Weights of a small GPT-style language model, trained from scratch on English Wikipedia: 9 layers, no biases in attention or MLP.
Each number is 500 + 50 x the weight over its row's rms, rounded and kept within 0 to 999. Layers, rows and columns count from 0. Numbers have three digits each. The size before them is the row's rms in percent of the matrix's.

# up: layer 3 MLP up, 768x128, rms 0.229, rows 634-733, columns 64-127
# down: layer 3 MLP down (transposed), 768x128, rms 0.215, rows 634-733, columns 64-127
up634 097:454461524526485430469537482534525496504513507507476534533481468545532526439439496515523545566451515552566479485508507488488601483596507461435536566374487379535575632580494471564472424496494589
down634 094:430472457480519516484475572505492606501431550554511507490517546536452555526501569463452419505496487444504462487547529401589518445480480419474467524548513445403544454407474366526476567556543545
up635 099:479510494515449492539483514539479403466367502517554481436494567425585553415537441456582482432474383506404499543469515555583525484500505475507515614395511501462475480453480442477513466565510499
down635 110:550605548480491493504525490484438492498451492554534489456529529427497514536508500574560484494532472509468501481435452550519446553531456514477474541413515454505443512453510476534452445423466460
up636 104:538552551505522506476430472503411445544445556513513553531622546549469543512504519429623526574471500474582538441439431459484538404550531475465499468516542463563577491522468551559499529503450490
down636 098:489475487555470499515427609421533486486479456489520539488456517412616471471508580504415540511442520501527441512569461482467545609511569461381538500406554515538562431486495568545392536539561480
up637 109:482395518585510542458479509558393440546472526519440512555500452485480573484594519539435485507532514505450497435453505572522470464544556452528606537491540413409505471543483546553562514551503450
down637 103:440567490533508510432498447435493520457512431475521506493368511496532417477469535492509487460556599510516413517539511585521411434513453454427542524530562556458553398457427490515528539475429500
up638 096:549617432452509527456503500389440489467496573494649502467558525508506446514464407459489545461525588437516467504531541455540484519567553585476588504556510510576501482449512517554466464512495499
down638 100:521598425504524498495527441511557461516443482570409487477434517546501516521582490455534567470477552556513480427483521572419535534455455474528541546480505553507460470462466492468499443527539589
up639 094:466571480485416474534494620361481537549500560545481509510545595577539474351507501517526491402513485518541477494557567499510511531478557482513466407415488477437495434544549540434470397510508559
down639 089:580519477513557445511481344488506432541473475448461513429530595388513503542473497491484464505501463592446533419503527478467568521503465551434459515488456503500486456494486502570467514594537506
up640 116:468608404470557523488474522491462484469451508594504464539549546536541507505572495520499515542560491471545413526403546469478425533468471438498463552592478474439533458522454351515533496503537587
down640 091:485423433565423471549489464501538529473487518464473571491423466504427546489482493490414451468407527507409466498475416537484529514492561550493484510407467553506517544559565547467491537437462504
up641 096:522485542478451381469466435610479493546586535516486459532460454423485530534426484494453505523422493446499461501344467510449546550403513551498556458465428535534460480577541512581578526506478512
down641 095:467538442525483451543580441581483493463402456453522492544497374466497520447548447505467588570489490589425556492555520513525566521483421514531585497461513513484493579538550493477490342460539511
up642 089:416522483481615508522505468477469524469604546485422491479467446526556477445508450487534520480542579544485577524464487510507511520542422342513558380463520507518554430531516455438474558506535463
down642 101:505542451536559481582511543491508533479607455535427458414471545551483487581582491438498491508379486480518418464553578529478479507427556433479446490561541456474536517455463449525592440541532463
up643 097:625542450508499533441538488490520449485473516566472539541502451511400531430540433526399491543428569466582512499523503480468548488528433484496549539526525496456539434512514486513433526565503525
down643 102:567614476510445400484497510524582472561445557524511587519440493536444441462499501460491468451507479444455409522517500446450514572440541477436514493427498476454487630584557414436482486509465478
up644 102:414442536505466556518462596485490503571399524427453509474564596568447466605495528501441479422427420504501487605549459431545529486514460477407497459431455499503502451481428515463558452484508542
down644 098:535434457541570531537469539407495483509517465482513385453506472488491501547512501500584501459451428465466425366512493521488594539492483598493514454437568538515386522442477483518518563544430487
up645 098:493496562523509472505519519479501520572565568518556402529551568509452473435524475466410495495485381559447557487505453444486530423515527632410495454555535560495450475474530421471447534516554580
down645 099:577482392488440412457470421515557442495516441512537475518475497490462513523487563556452535419481518492557512459542561527544460565532484426586565571436410436492461569549492520529508498492592488
up646 108:542620514476447517492492482482564435573551479542585525516500557521423520558460438592461515644466511450525441504404508486498453474557534509503506529471437458529499472576512425513541453473510548
down646 092:490436539571518528584554532515465515447456469437529518448563479501468515535467602401491490419469485546426483470517536514523542526483443481529440428471424492418477488406464587531487485437528473
up647 096:529533385529493522466457521543535462432517511581509591583490581491455484452509529486568542589427411553496505532524460461519497476504548414459533556398517585502515461447534503600586568571492430
down647 094:493499573509491474537485467519464460502615618431478499444570558476517462544496368511516493505544481375418528516480588431508489604434466575552438415477483476573506507497451551461468536425458471
up648 115:515500449534460506441433475510552472439487549558551481513515510590486528520499529532522510540499503540479495474499513450531457490410459441531493512399466439430542522489408571412588425447614606
down648 106:547435446401440493514472500476493457457539489438477507568468437480527452465514521418477564496478534431411537531531526506565494490556473496544503434521449496499466467526379448529551541571586483
up649 105:543504489516575425481486505493460466460515550517434480539547486466430485541456528501542470459434459522492593527534459549389534551552534440545495549498499505589568503488464561453479525540488402
down649 106:491452489498532533499540474512587523537424490567551615484434563519469463392519472489581532497442503427479582514561571457509461468451625473430480475487554486489505479540524436551598471573589529
up650 103:448534443466467516503476584448491435486528494560464472491583555536503583556477452514517544511487513568482455454515455449501401540476590586432443516581430484549511525466551461481536509507433539
down650 091:494518487567454514475513497473440519514511532443485595512442554460468474544433550455437548463534370444429484566498542498480498451526544418502504597408462531385500449544532486511512533472538506
up651 101:564593506535477552509457546479514504450513529492594497476455569558530515520441455585454498407514431446519520520445551535575551526584540553490551528512422420531490489584502503508486552417439558
down651 110:490524508466385463539530403512491517596462508571529435609521526564516534608536556488564483487434474597433460453508488478488518482513486477431492549494537480435536545536429472446515518561495488
up652 087:443513504412521585428541550477521525550514578530517556553461521474546537465557526505446489581548513519470553485474519504427453502454502442364443499470430496487408431520560479564607439436482546
down652 088:567474474485499497483526456525540571453554396535487558523464522479526500557464428479437462491517469485475485459494466516496543552427620531461441448492517422485349475506564444526540537537612429
up653 106:436517432579568545471520471479590369563479463555418389468531452499419502515480600442482566553480493419505521427528502482557483447450578481432474532582521455585455507492522475561503447438541491
down653 111:483530494518520516448557452407454483510385400531466516460550460484572493576517507593419470439512378521545461492552408536482615579490475572514521462477492561431459510477556504468494590512479564
up654 098:550551511542474482513553436502539523422529471508503561503492509410438517398540365420453549478544446411491440435506561445528500520523509436492446488466524543544415543484479576537499461575531498
down654 105:498481500520457480531460500471462473493553488563498501507534549494512474500402458554530427461475431325489401488541480575591514563487504467452479453535512471501522490495439467489489620440516559
up655 104:539538489529506410489531589516574523564517539452547463520539514532520534524495564592519531517545411528452486403440542418449525565537566488464469540475469536420562473543444447519518479451524510
down655 100:540383514525578537519438457468493592427606518635477435566461495552483490559471485459436563512548470495494482516434487492575463417510486538601463543569481514544484573479542406542564444539516574
up656 112:449522457450395539505490428496513455465451512489592492458512481540457512547534494519471473544491522542444457487577561421499401554525531469576423459554518396522495489547491444532632457525485499
down656 096:502576543483561493563490466476459510554546450506527552539508500545437536498501467504586578472529492500461505501499539587513500410489520513509396492504524470507448510457458452576481555525584541
up657 096:579413455544558535456563467468447503528505511517472485576423439403526363582493528570447470536502573529385455511512466535464483511439490537496500530513447543537464399496488483426545371523586545
down657 109:567443477508486435500499554572496505480483553467478551495494557499486490514459425527491463451533553491519613540510536465522533505556525535489471467432499522452542339507555561532532435428505462
up658 095:449458457499499519443558450530596510413461490548462499527485597432456489501442431564455554492523537551484487454551479541591423434549492459492485530601554385437544548466481480437531484544406417
down658 094:495488531523455458466508477454556565455508448502595523448457454604502489526469534548544591516509485463519518637511572409493489455521492500580512560439457518556441512568462517540564527441587503
up659 102:490398405513515551482561457508473462510510526531549407519589471463517473582521393605454562542517477535445476533485569500505500483615469429579541525426482458604581469536486509560429506478463567
down659 095:492506599473525491590392525510418488489487450511506506499506526486511458468404536517520446496565470466559542440466451489618436519409438609608483456508600499410610531489516488497490468639571524
up660 100:445456471417486578514442530517593582512526469519483550513509495381489559503560501383488520498507452493536545546582606453394531457590344434547567499467466471544528596420548416456479428446475488
down660 109:564477564501517438477407519459497422447513495520512437534464501426580479475490444506524441521416505438435497461453542505527556500518476483523460458429461355466474578573547449507446465438529525
up661 111:437471528523424515445451480554596539481458587433512543546455477514494501550464499506497441552516544549497525474424491583460493615423471477540554522549538513486590489545559490541437513431431448
down661 120:546435523497456496441468501440485538426455498455442542515488472507496506548485403508564482462492457545543504515499548510479434546507518512486407492463493575492548554554437357453479391427446462
up662 096:503491454554577460569454525426520440442468521470511563372509524518485540570547514567457476516488451487399478476443515484508495482398504568501643625514513397469512536577464596451503540510488428
down662 109:495525518539496545493473484420499504582532413561451475488534500415436475531455551552542452589491509474388455525591492435464508470456474591491432504495549526521418504418594606521543530564533451
up663 092:521569538595529591544444485425572507492458510549473480495489475451471455531487422475380457431510548522533381471455537524508475571493521608516565435600539472422483568607566542506461489502486448
down663 098:474439440527497443437584554536464473439474438508494477627549479444523548511520488493563427512529474517554566576543472525444522445462464513494485482601462484469468543425539506593518529568546562
up664 093:486582527638495523533572468467498621485465573462480539587553526408468440494472562525455379492524588513466426483487438441513585592435437577518539431536482535547515457516417541572510448548421493
down664 092:455478599453580480529504478534509423552555443559547385519499614565496508523576517457510474411557438464438502536442494488510554469540519466459546490413559481501505443501469556605460490481504549
up665 093:494542493467504473574506570509466583541490495404457554544509583489561477570458553573465528509492527485435589523484553393505565467409519435401494506443487476454483490475424483538462501481498494
down665 098:538465461475480538616429453476518538495514559407559435582565470486539478399559478468599549520517532517633542541480479543524471408571405485473451580554438516454436514489473471434547463493509494
up666 104:558469514513461483486587484455517554478498511471540547378495529452472432536593480517548519456543450464507537469450434463501393523481486474493514511496462453494519523539522446562444489537427448
down666 104:425476401434632492448466490471454528483476502481507464525494563423529541499536541468519492576465493570494532477394500463545613477484556543474461608443514498542486547554474575477546444506460522
up667 111:468470450584488534517457522483542417498540477425497675464579400484515468547495450494486495561436532523520423496488464425535528462540532520548508579552449486605514499479453433405530504473487536
down667 100:535567498542514482581539496585465523564543431553463464446466501534537533469422432468517459486574416476529480466453465522614447563422431438548501544565545583526459512534471423554562567564505526
up668 099:428569497469445546511482521486408492544474472526544502572547529515427527437587437488529477475436508491463580478538481454609551514500543396492494483493515540543454491510511503544483506451435522
down668 104:417475488444415483549423569541490555518451492559413559522515588502547549503456541544479566461543507469577524496558448516512542493540555473487464489502557539587419426524632555482525543529450522
up669 103:571499452571446521386546491467497523530569506480417543506452522496489564484552477513515501459407537529479535605512531528554577503481421503494499542485540441559485438494503410513531512514538515
down669 101:451547575460424551603465576480529380498501494596457529509549467546488433501422430612530489488524541550482510450603556460498496482485506473563540462525490499429526442467457486464576488478469532
up670 100:452471517537544536403444562505570554559490543500471497486526538527387585489459502540503508503570436515575579446609416438568531479525483427419542497510460414518522506490493533485497442496450524
down670 102:462515578455559483538498414458532523556514547487446500464476481459516466548450459599506459588533525494470531418423487561472456544511513341526508517574524468490473534483402616530472609464494490
up671 101:561545471472529504542464492550521504489414565529607468577460546549467467509516441446609452496458518499426491556525561459580514512540514485475535499494480542566510508439489578477512562507479496
down671 105:476531498480432514617516515536464403476556537582450534547574453560435476563570444542431507482481505533471469467512522496465495509480581471466387467473436430467493505526473571485487449389431521
up672 104:531569565465448480522501581548468506408516462382465497476507460541415500587531561482462474471468426536595534474577442488491449407469478491444390624513502634552447567462518558524474510561475529
down672 110:468557493535464518466467438540595437498507536408433514489564509533523453481417573449386621405557482520510433427492480521467507473429466409492475531511489518574545447504396559487523575434594482
up673 090:505462524406482628501466535438469468486533540586543467531566440503519584475517535561615420505448534427560455449534470448513568463552477477530507560463525492471548480576484468573555523474471564
down673 096:458571524488524484516514485494466493497565505560457471543425565484488531426541514444501539477469537476531568475427497487511533488529567530507545435477495618442570501535450487387344457397452426
up674 095:642565524478545468448542431448449473476436599440500450485454456525477551424500514549465571469491528421509524456363516446427425515506435575429486522480576463521504610501512473407462509481502469
down674 110:512435543444527468440508569477467554500460592589464552487434644528529592518497427498477556559552551436476506475426469558506514451455587528489550523523514585493470503549516451495461590530435606
up675 099:489553505522467496450511483475480456527583516527487482487497520467400507486472491507476493522528536501566480501610502419363535496565492417421444385541483486510536559497563421437525444522574462
down675 102:486583533476535533539471543447458470584598542437469525377559569534499541510579461520569429425525584501507526472499516475494518498517544530490453613527476580570429529513453549465482588539567513
up676 097:397510524594571439406512533447438464509530424527461495621547447514515505482459466565448564493510502525600550376543501495373515458489480486473447526527502470564483594489390387480589499437468553
down676 103:516537538544516479501514428591540495553522558595542533509579488499585491535476476444579526555434516500584497485488513478492499458510559486486498470521475457520455506485493546479528522511490531
up677 105:481503542442484431499489540484541579461522423497557521466496390528591415548477508529479468483482471581448504471481442443613481555561467546571485517519421502485497489519496531444462559440553485
down677 116:462550466548484458562509475417541518445466492523451455601536437635546505501549552558522597430554558491512437570586486536519462505496480517548477521487554519529438562458454466451469567507472494
up678 097:444518566504539459449438426563460532488518465520567564438586447512492481503529457491443532593431439594507401522485471455506562596404464472586420472487522501549497568484581525418495583471548550
down678 098:541591539523398556462443614574458532553513492602494455482484502491524476496455447566602522442521439589523447527506616495484450546504600537490441623550445503460445523445542490418488425518513505
up679 093:523446459550572574484471454447490466463485514522505621499402428457524421593578459430530485541553456571391536554560493472507607577555435505518441399489465452488490442424499532495501532534504478
down679 089:418477536504468515559491636531484416471495438502536444483513489471498431519445500464494471575502473458532461495492540564419536402547553490419484578469542527441599548601534551508449492439516520
up680 100:438463472532498552463499425502560470441553530453505467477528476584537562555454469465486508478411460508473487480589502516501487601529558542502442486496383439493562410566515530420459538441464339
down680 093:541623405473513470479494462392457434528430381557532606447412592540465491492529460520464433391504433512542609511485556453579472569488480591489493499544554434448515490476486444585511526485490475
up681 104:553468505484555545550478490602406545463458423417505489445604575526578427486482482480482449477428354533512468453536418514445529543555451545460472577494556598504442493531544580529498460529542539
down681 115:515483460515494619427530513496528476524537473541461542491485544391533480572478520550465508478468578464508476463465503541419497572627477476494436475372481452507507550496552488521435546545485540
up682 107:458597486533533483530501495473513530504485473503431543476476431593477409603609494599409427419508450566470459498515504504562480440487545507504469489511520534490477516602393529480461437484455498
down682 109:467480552541511451549573462547518533572544403430461532478499509508520572534531458587410495466537472473466512470548466447544486432515507492509449480516471473588580456546490456455398516497487486
up683 095:473495480546544504575436502556493489502523488524473614469452491431541449469571507552413443528521474425553529366581453535525477512439501475543515510539446461431439518445486537500443488462484424
down683 086:508541422375508485502475547520456524491505399465550436547501492540489497532407459381543546501528551504500493661514515490453454473518468480539499522455443509513523468517468532525379519553466489
up684 092:482461505446537642541409386528501470571446583506418416465534426522523509444523534530486514514507533527589513545469531515465397473405506518426534460450615528514415527521542421424560482570551524
down684 102:419490569460381488549540442508411440471537538511516560484478439499525477536527457535594477489553455443451533519502569527523516580487516498547482472578585511448522473412462548537488472469544549
up685 103:507484491564454457551560511539490494555521578500423496506511466606490408571478556440426492405495531527489484493502512560461481502653517490579437511444611524500551570535573504531566489593392543
down685 095:518515510373512591453470489519466454501450451466457423584489463463448511534476437597493523466556479559576545542443497447477579431443506515514514454639440563492447517446464449458503499399517499
up686 109:610498493597515517502579531508572547479574470533467441459474522430512497500526547504479503458488453530491439499486509483453558552638520500469610464519425474425548469550519581592507476568435425
down686 095:489518431420436546516560557363525495501549498454423530512552579549599565463486472425553507492591502397462490393491552478502536493528477489457454474532523502542378524481502529455461490443515573
up687 099:511539540425482614494630495521482505491538417475497535481460461520451481556436582507460419480459523536536550453590456499511482540521542532480470514530408507464590550504543451451508515432546562
down687 104:532528448539460528490484470462476477538558494482519505464450424424495511517537504454531541534533392459456396496512427518546423519432508506590513558495555533531516527533574477469556538534466464
up688 111:489490428526522554508533538479481500531448503581522432555465630468492476494532400485491530585461393449601567545475566534534457522523495493485484525555554453520527463495554488517527477530450600
down688 105:491564477505546513470454476552468507521527544448486495440482492562580581526482415497456451393517534527454462507558489504490540498487447474489405519587493464414460490574402503578548486484512389
up689 120:509515502580449523543564477584620400475529454423490444517546511500522482455511559534575446523506511444433543488505558496547482436512442550433396542471461522578500499582490509512525432522481527
down689 102:477486588529514493563552560540437489530530462557469493566454476482440463521492532464455485502526502405469471429508532502491573494524467498487577628533505487488477388481488481462451473481541524
up690 200:487432488618572491536460543507524508462455521494643594578498466480511469551524474351473413430469436524545625481494549519514474555547549484485499498619417477504446452480518503481539505454564449
down690 196:463509438557554487548488525481499542532512485524624600464489464555479474576487437385506434404591456446544560503455532561523566525520508497530537526587454482417430465494459545492415482522571500
up691 101:544604464373529527486437525530490478542542586436533512530524483515548441514509478440522455575524504559596556439463525442478528571501548503443508466496460408459457436545582507486565545502469503
down691 092:470461585483503542506561446458469556363429402509532518532431458527509456518418465431553431507439539507550491636494549501492557495513509464417466466453504437536508524434540484466399429501485525
up692 098:523441430542466598441570521488467585489552590479442425429522428418534473483532489506412549456465520453449515465555443474419558488497498437585447484454505525481537459611492593549558488409484489
down692 104:628556496600528532429468488458541455513507528468489532523413546457494510506452540533435448438448484520542443484461537471473515608555405499499559458465524475542496404458516470480610579581553397
up693 100:435509494509507445465498422423457408477421645442499383549509467483453474520477557469532555536516583486450474483601475496456374466575407514524532523438466476493511481536476519491554516516601519
down693 094:560424458558445570484535540571444473493618492541526483584585500422514488460390537508459527549507522464452494555443482547408484517545487464496472467529596420473525501458557538606464511416535469
up694 090:515503441436493520519567411478510467518546487465433531535496550451357609417530551504496479534504490431492474451513582381509490549529554651476659433575588448527486550496479477520505441477504410
down694 087:508533447557493493562462539531468523442501434424518382491449525601450440420457498405516549444491531529442523431495473523547538530516460518486490448577489482364482544501469498364470411546507539
up695 108:435526478548509447532477512529472532492506476427608574444477567540475408424455445480488479571429485512454540541453519438460560502569562455574488497492441499490450515501508519506575498414485437
down695 093:523458524410506624478492496477518540474403488567442410491484519487632563554526533492554529519575511541587558558510467571517471479483457515449580451517566585446508523427489484514553566524535591
up696 102:475586469537520460501435503535568462523504507454467540528466524535455469441598509591519558446467535510487513492430530525554564521499578439512455419359551540424499510356507537485562407555459542
down696 107:566493548508448461480478497498528485393474541480563470451466437506496587543530496465450513456488527475410481472506492448564519553485442553536500546417468486585508441454458514430379507473465434
up697 100:519524532500505463512444552479517461549452426533514572514427469486545471469521462512532508468490457502585594535500465462569456529468402518438409500464485485662471480514559498386496502468543606
down697 093:524417537448511433609450548384530491513590544475564506552455440474556552533542519560473529546529459572505524473499548493554578507497483484499553426583521546575513452422410478518445483486520523
up698 089:511458542485457483564552569501515516514643500385557591604484530502486485496586549474486525523515526427534531603530493590465457479464442421486566530471391433555566512507471495490474315415437586
down698 102:411388503515569489535481514505515467512507512432578577437535510377486492417524442468479414482506465442481510504534519473494502496379426522486465543481412446543426512495453432461509489606450511
up699 094:523429366539458546486512575492511508590498520598522556457492494485465555432523497458523586422445568500540502485549449472541476535473487443484577525531477609453546453489517462570508392503513385
down699 096:471545539576463479563437487471595605479462473463551498492433515552543511593459486532482452466436524574491487500490446581433561482639482561540528452516488555438529558494536532494420529466483437
up700 096:510497523508546469502469529515493565478495516441493576449481447543526506529475527485466524557424523596529503520425369509427437520440557499577510390504485534505503448491526544551551502570488518
down700 104:425528565601525525460465409498526515546416504530568466504533492499563450426580448508471448509436469586486562433454533534435501482525445466543467494605497575460498479405523602465505568447527589
up701 100:550490602528514470562456479407492367429534510513555443464467600473576531461498542480509511515580516491526575519416493461469528484488626515532487461506444506553464439537533532435424429413511521
down701 101:508501492532488572458561457429523529571401474522568521535537485539501458534471482446457457482513489488544490446584451603517407512507470526379511544496508526513419448469446498456490521556425498
up702 099:474455465517538497436454450551557503432555580443464487482461518447528411486643509581538497557485516539523444512425388441515554503578542451483582542517469660508483491452530421465631425494528547
down702 098:410556459502556526515516430499464538507445482566470500566521590565521573561397401503483491469459554519521516605512499497466502602445418559515483469468450500499462514382475575509449511445505475
up703 101:563507510591467519462550502475469475545471503433537487497504563459572487447544512426490504503492585448468564536401512549573471471529470389407471555625593486539674455517446527473492464477472490
down703 097:547484431534515473489453459553540561458635433492483563521463444569456545492488480465529480488480405510535459446500551575473477507473489483565478524498635500548436470483475482569401438503500411
up704 089:534526456504504495386489534496556442537414494443413468496532422502537499445518450521426558520449618546585476526527410537518568498517477573485582430527512515497577466565525570506470478495432422
down704 106:468428416507508530441521531424546449436536438497466591530531458521396474496488422524427514481416530578577428454423535383503525563551493559421543495489573533491521496559483500498475481549618538
up705 104:464516519487413478491451487353475579503498579488532486507399553461492516432577556673546462475522529480472548434536512456526508527511503462549493424587470522420412471579507502464435506517383568
down705 101:520514544587531478413465472558428509548506479562483442461524450534459490492483470509491556422461558456510505510557429558471490568503479618477639524481576464565509476472449377580541469508520538
up706 092:565584518501595435557508529526594461491474471540495462537404553484545513489457531453531485448466464523520602513380542469505518464526501624485408447484490600555504558480426429488464562561495495
down706 088:491411565415370486477520518490496527501546556544484567456496427449545565438526400590465505490530513558536495568506488507572442531509410568549511499508425482534404482493603513522539549439469535
up707 101:554573567480567483394501391510365531461479476508482468446526492426526554519500535506438619404422411464523545419442614505485539543529503442511519515538481440565538486539424505543582494470556517
down707 109:547562570498618450446570411552510492433491599495547507472426542533474458539472462512537447489471526570553505482497560462480525489505455492532542468437501437549513475454569494590601437521494522
up708 101:573436557460471503439603569577451473469601520453401488542518505543526546472559512504547462519479564551478524505539406515461451509570597604482540558477417456442497439424426486495534495484579606
down708 095:488461465513466530505484531490532540440523482480468493517513497553445463491494560408602526551534517499529527434532569476526493602474554421415505459469589494478497613467433502606559575502508632
up709 109:548564522495524465565476538514534481485530517519449584633515528509304491526476452547505427560500509446491496495438474479481503466436478461521425486607428479505467407442583542542489424471535439
down709 111:542484492470410416491565433452503499500417478532648496491549474466597474404527501491518496417465477417504533519631500503391515470480507473477482492507473562494477504553476460425477458539481419
up710 101:568599507491437527583552506505500458581490493476513393485536458511525588460498471512454503573546471539529611458415527476458509548530472371468562578527513482621574424527512448472532519488589389
down710 099:446445481562459454466465581576552531600513506478523470568458443538528496524471518490496540503448560506427540479489518483409497437581547508570506499468508439426447560521595446532527485468561504
up711 095:438514496544478515389602516481582482532462494473517574538441502594590503550537530434503597462473499437478460544423511532538499566588568535535541445555535484462491489546492482574377530557512458
down711 101:561544487553563478501500436453513464575442415478516611511431482584592452487481567494555537471496504393522521557443513522552529536461431521581537508517610551490412555499486475555506512529560534
up712 104:483528574558537405438483474467496467415473514588416482347479539443431471502476564485501542527558479441507531421467508516476519429500532463417576609481626522509494546576485453545471383504570477
down712 107:519512433467476447401555536521576524449367422480505579487457531519526483522509515472564587478553514519515560485475538466545442410587474510466588519471516541562568436538545443558377582461479521
up713 098:478490453461460554424415504446526435570440457458565559551477493542438520544551370507467550500448491539474514570492495490401381533536456469527502542499522515530575528543532358522487574505496547
down713 099:461563483558421420539542444460510498505481541540533426474470459437482508436509467497476429500442384577471407497552446444506524503469500422505599442425419439519512442532507554503536580477512448
up714 118:516498455521401589412551519511577409512515610484476509493521493430448414487534510512476496511431444573482553510587484587548573505407474507456485514520535489532515471603526525442495523590511522
down714 111:533448534464432538472540602459527596483452505554540417542543408442530526533522541539583495503470448541498534471472452541509530451574599523485560487522489509587565458441467540444480502499545487
up715 093:537503626423605455453479513532500474597476554552490536375561465474463494497504581447445456516523569498413500504492479589500532471626414518537479438441506534499540501538569494611490508510450528
down715 095:486467535511573559564500463585528492491590419441399502500521424535567522582468478524472423408589406562468461476487521571489435506528549444494481511613600401491556576556456507512508573485489512
up716 098:529446502486507489505531448528487397463551553525456591480584460445498480531555524447567453567505456540479454532573557481462434488572465597603580456494469537527530564406492529549557435481540538
down716 100:507557492514592498527456439382523487524546506537439511507510469459567492436542492466444525513470495435473618503420376585499544513440446502468545461498448510456484523497499609525531411582456579
up717 082:499615501542373582510508565484530484440572597480503464472455454518547485443454486561408495527495403494534464489600487463522597389513434476519530592495424532470489463479507520549539478484565496
down717 098:562553532522483539491392545502593518505472615558519548522561507557491400479464525557509538451494582520504491510524459458527487492536526567503578500429410504535468452508434519461596499522457516
up718 100:523574467433556507489466522497591420477462529533551547595515413420539511467512423509527486483441517471562444469496582523380523434482551482507396434490530548520411438474469469466477536472501553
down718 094:451449583490458440521482581494478458514527578481503563574494525485520612491465476584430524394569505510500526572600527625471497496473405528504529520461518519466487489515507512511481463536482455
up719 096:479408506494448511494492462479456443514489509591562427522550518541488419559527455441500492503416474390501468540547456535616453403523612498551430432523457480430491447483462498580535428466515454
down719 089:409506488498463448424493438497517649534498496459531528544440515482435552518452494409375441466469539487481563428480484424424463512469500526418449521479576569492535549446514423413447541529423505
up720 097:629557476524518465522536512561443547503526530553505557537617499387468468465496481430471490487481553437497447455462509489436456493494400608525524576472463449341594540506481504444548508523491540
down720 096:462480515457498517512494462548444562559535505525569514458486485592411552540475557406426614432502527544529474451505400511481514528531536447531400511544460399553508491446531420586560594468534538
up721 098:469570413501392565474592496469462548507489436485511350512463557532411472458488537510412555501504550454547555448466500486453482550422525537567513474507509533542481543549480506457499460408501471
down721 107:466433486472592393480541533519562504417454494481507471471459501427433506563453461482487635565458547493459565444411561531562486490492513437573566526490524614518523531473435489554504491486446428
up722 118:421529363496476481506482565501506483483524525459591438458502550453468457511479527507464400449488592515569528499498492430482506498405534477475478449515516468517445522508569447470425519422464528
down722 093:450416525492557399544520467443473453479413483490503531522482392524575544369497479479394555449483581453474575550531506462550538474588421559512464520407476549492505410571466526498470510569498605
up723 104:562537552557490545412572405498599509585445487492404486514465463624500448540495465532434576485518453491469496521534504581544472488379502516427491425470490445473500495465516518450511536493471506
down723 101:498548513471631532490472510435448427523528457436483567505558622446392468390609549493538568573629538541496425522492463513564517562440461502565426527435504505546474501532516475521463457479431474
up724 098:444480523500563531516511492500443540453447468491484545549622571464443486543371518475517525522519511510475488518461471510448446522385538518444589543508552533426576455569532528602535456505486477
down724 099:508456461462461455491549482494582500512494449386544459466512513533537511465512575413520391535453454431581497516506507504445594485538421539408515508508514545527448515396490529511500448479441486
up725 097:524515463570524546509469533424495484417451469475477543487545474486395451489543542544468446380582526427531489420472602553483561500515408454584459621456533572542524511573471501513529437438488483
down725 094:522521566435445454445507520585472527573479338549577528475362469542551503492483482515368472399512535528498449428463500400450504531530549493453515479390560479488477541577496509513522516562615539
up726 096:582465580526542487538549492523444483552579579482530428555541435399503495442515530545550555574468491459476524501537501499539495476512504473582474510530515519503466482500431466435532448463575501
down726 093:536527488477529517516475522498507458529471545498544572432601512483515487433501537429504541525588465593597574517540539433565502502444492551555557574525504559606554621523545452386499484491487527
up727 106:521459443541485466450514477431477528468581576490467474551538500490467405545521503539457480449421449519511551549518449552437454501530460434445540497459457526466642500444623526471557464503501551
down727 117:557499574504441416522523447356466563477570533487431447483462392501506411548489510544451499475549525442461467474484424500545490536542612505473529593448442477555528478479491494508585479495496486
up728 091:489512545478424484596622499453536542484510512531578516458524546494513540474499566443481630552554474482467514496546436560482447507541491453581513473588487604545538408504471509568537443425505449
down728 086:498518505507585458529428531460530478462391450529439521533440512497510409599491469545470430475447510534514576450451487483514539492440474499441358546465511457466426590496509558552474529574500515
up729 099:445582531523573465548562512445488531512418485477469594484479491568518560542513488493461459497450433455498436490473515590485437529413547541558541545498591490502582452559426521460515526512455431
down729 094:472512487487419509595450611490599475496604439483516517446589569530532484514481499440544563555526542525502598544517468545532449553585467525465534497472534513475498506495515602525483544483553587
up730 108:422574650512578529434433545508434512553471483459544570566499534455600600590453565511494486519486431456452443520486507442423436475498493520472483565502479438517508522393535516407528455424561474
down730 102:486548451529524402540593462573511488541618504441589443529472520548481503557444518550523467461485466497491480442574539489525479443505425501510479621502514485514460421581481540621527487462481497
up731 110:492499430560524436518430489382488456495594501489543537535497435501453478522488397442520573495466452478411503478509490521506496419545515506506567470441515519467403539550431528521587476471519605
down731 111:436433404569549549471403492390516475589509476519546506527542428450474542523526514547495494511539477416512533495434423618554533458558572472440547515459460419569431432447478567458375590459502544
up732 103:555555481518410380628552515480449471476478526563564522543495472515547501486514543546464468495458546463393507495540587465587563491537550515453556424460495536497445450461575527470509442506466486
down732 114:492480502540471494527487465583632535442564435453451489432489563531452389534598525524500530500551444499477501502528622469494436553531449435576553536523513542463556489474556510484510480466529581
up733 096:561536512463473552513447439503516570508530484516477489406502527538512473540569567530492489424469508548441470485518494482517439488598579468531561506605538532479459563533609562451524497392514410
down733 093:627460470539558445513409449472517556645592472561524498479539436543512472563462573482507507431531454529460429495450485538547547493565479543580501537575489553476494445546537525543513529494515443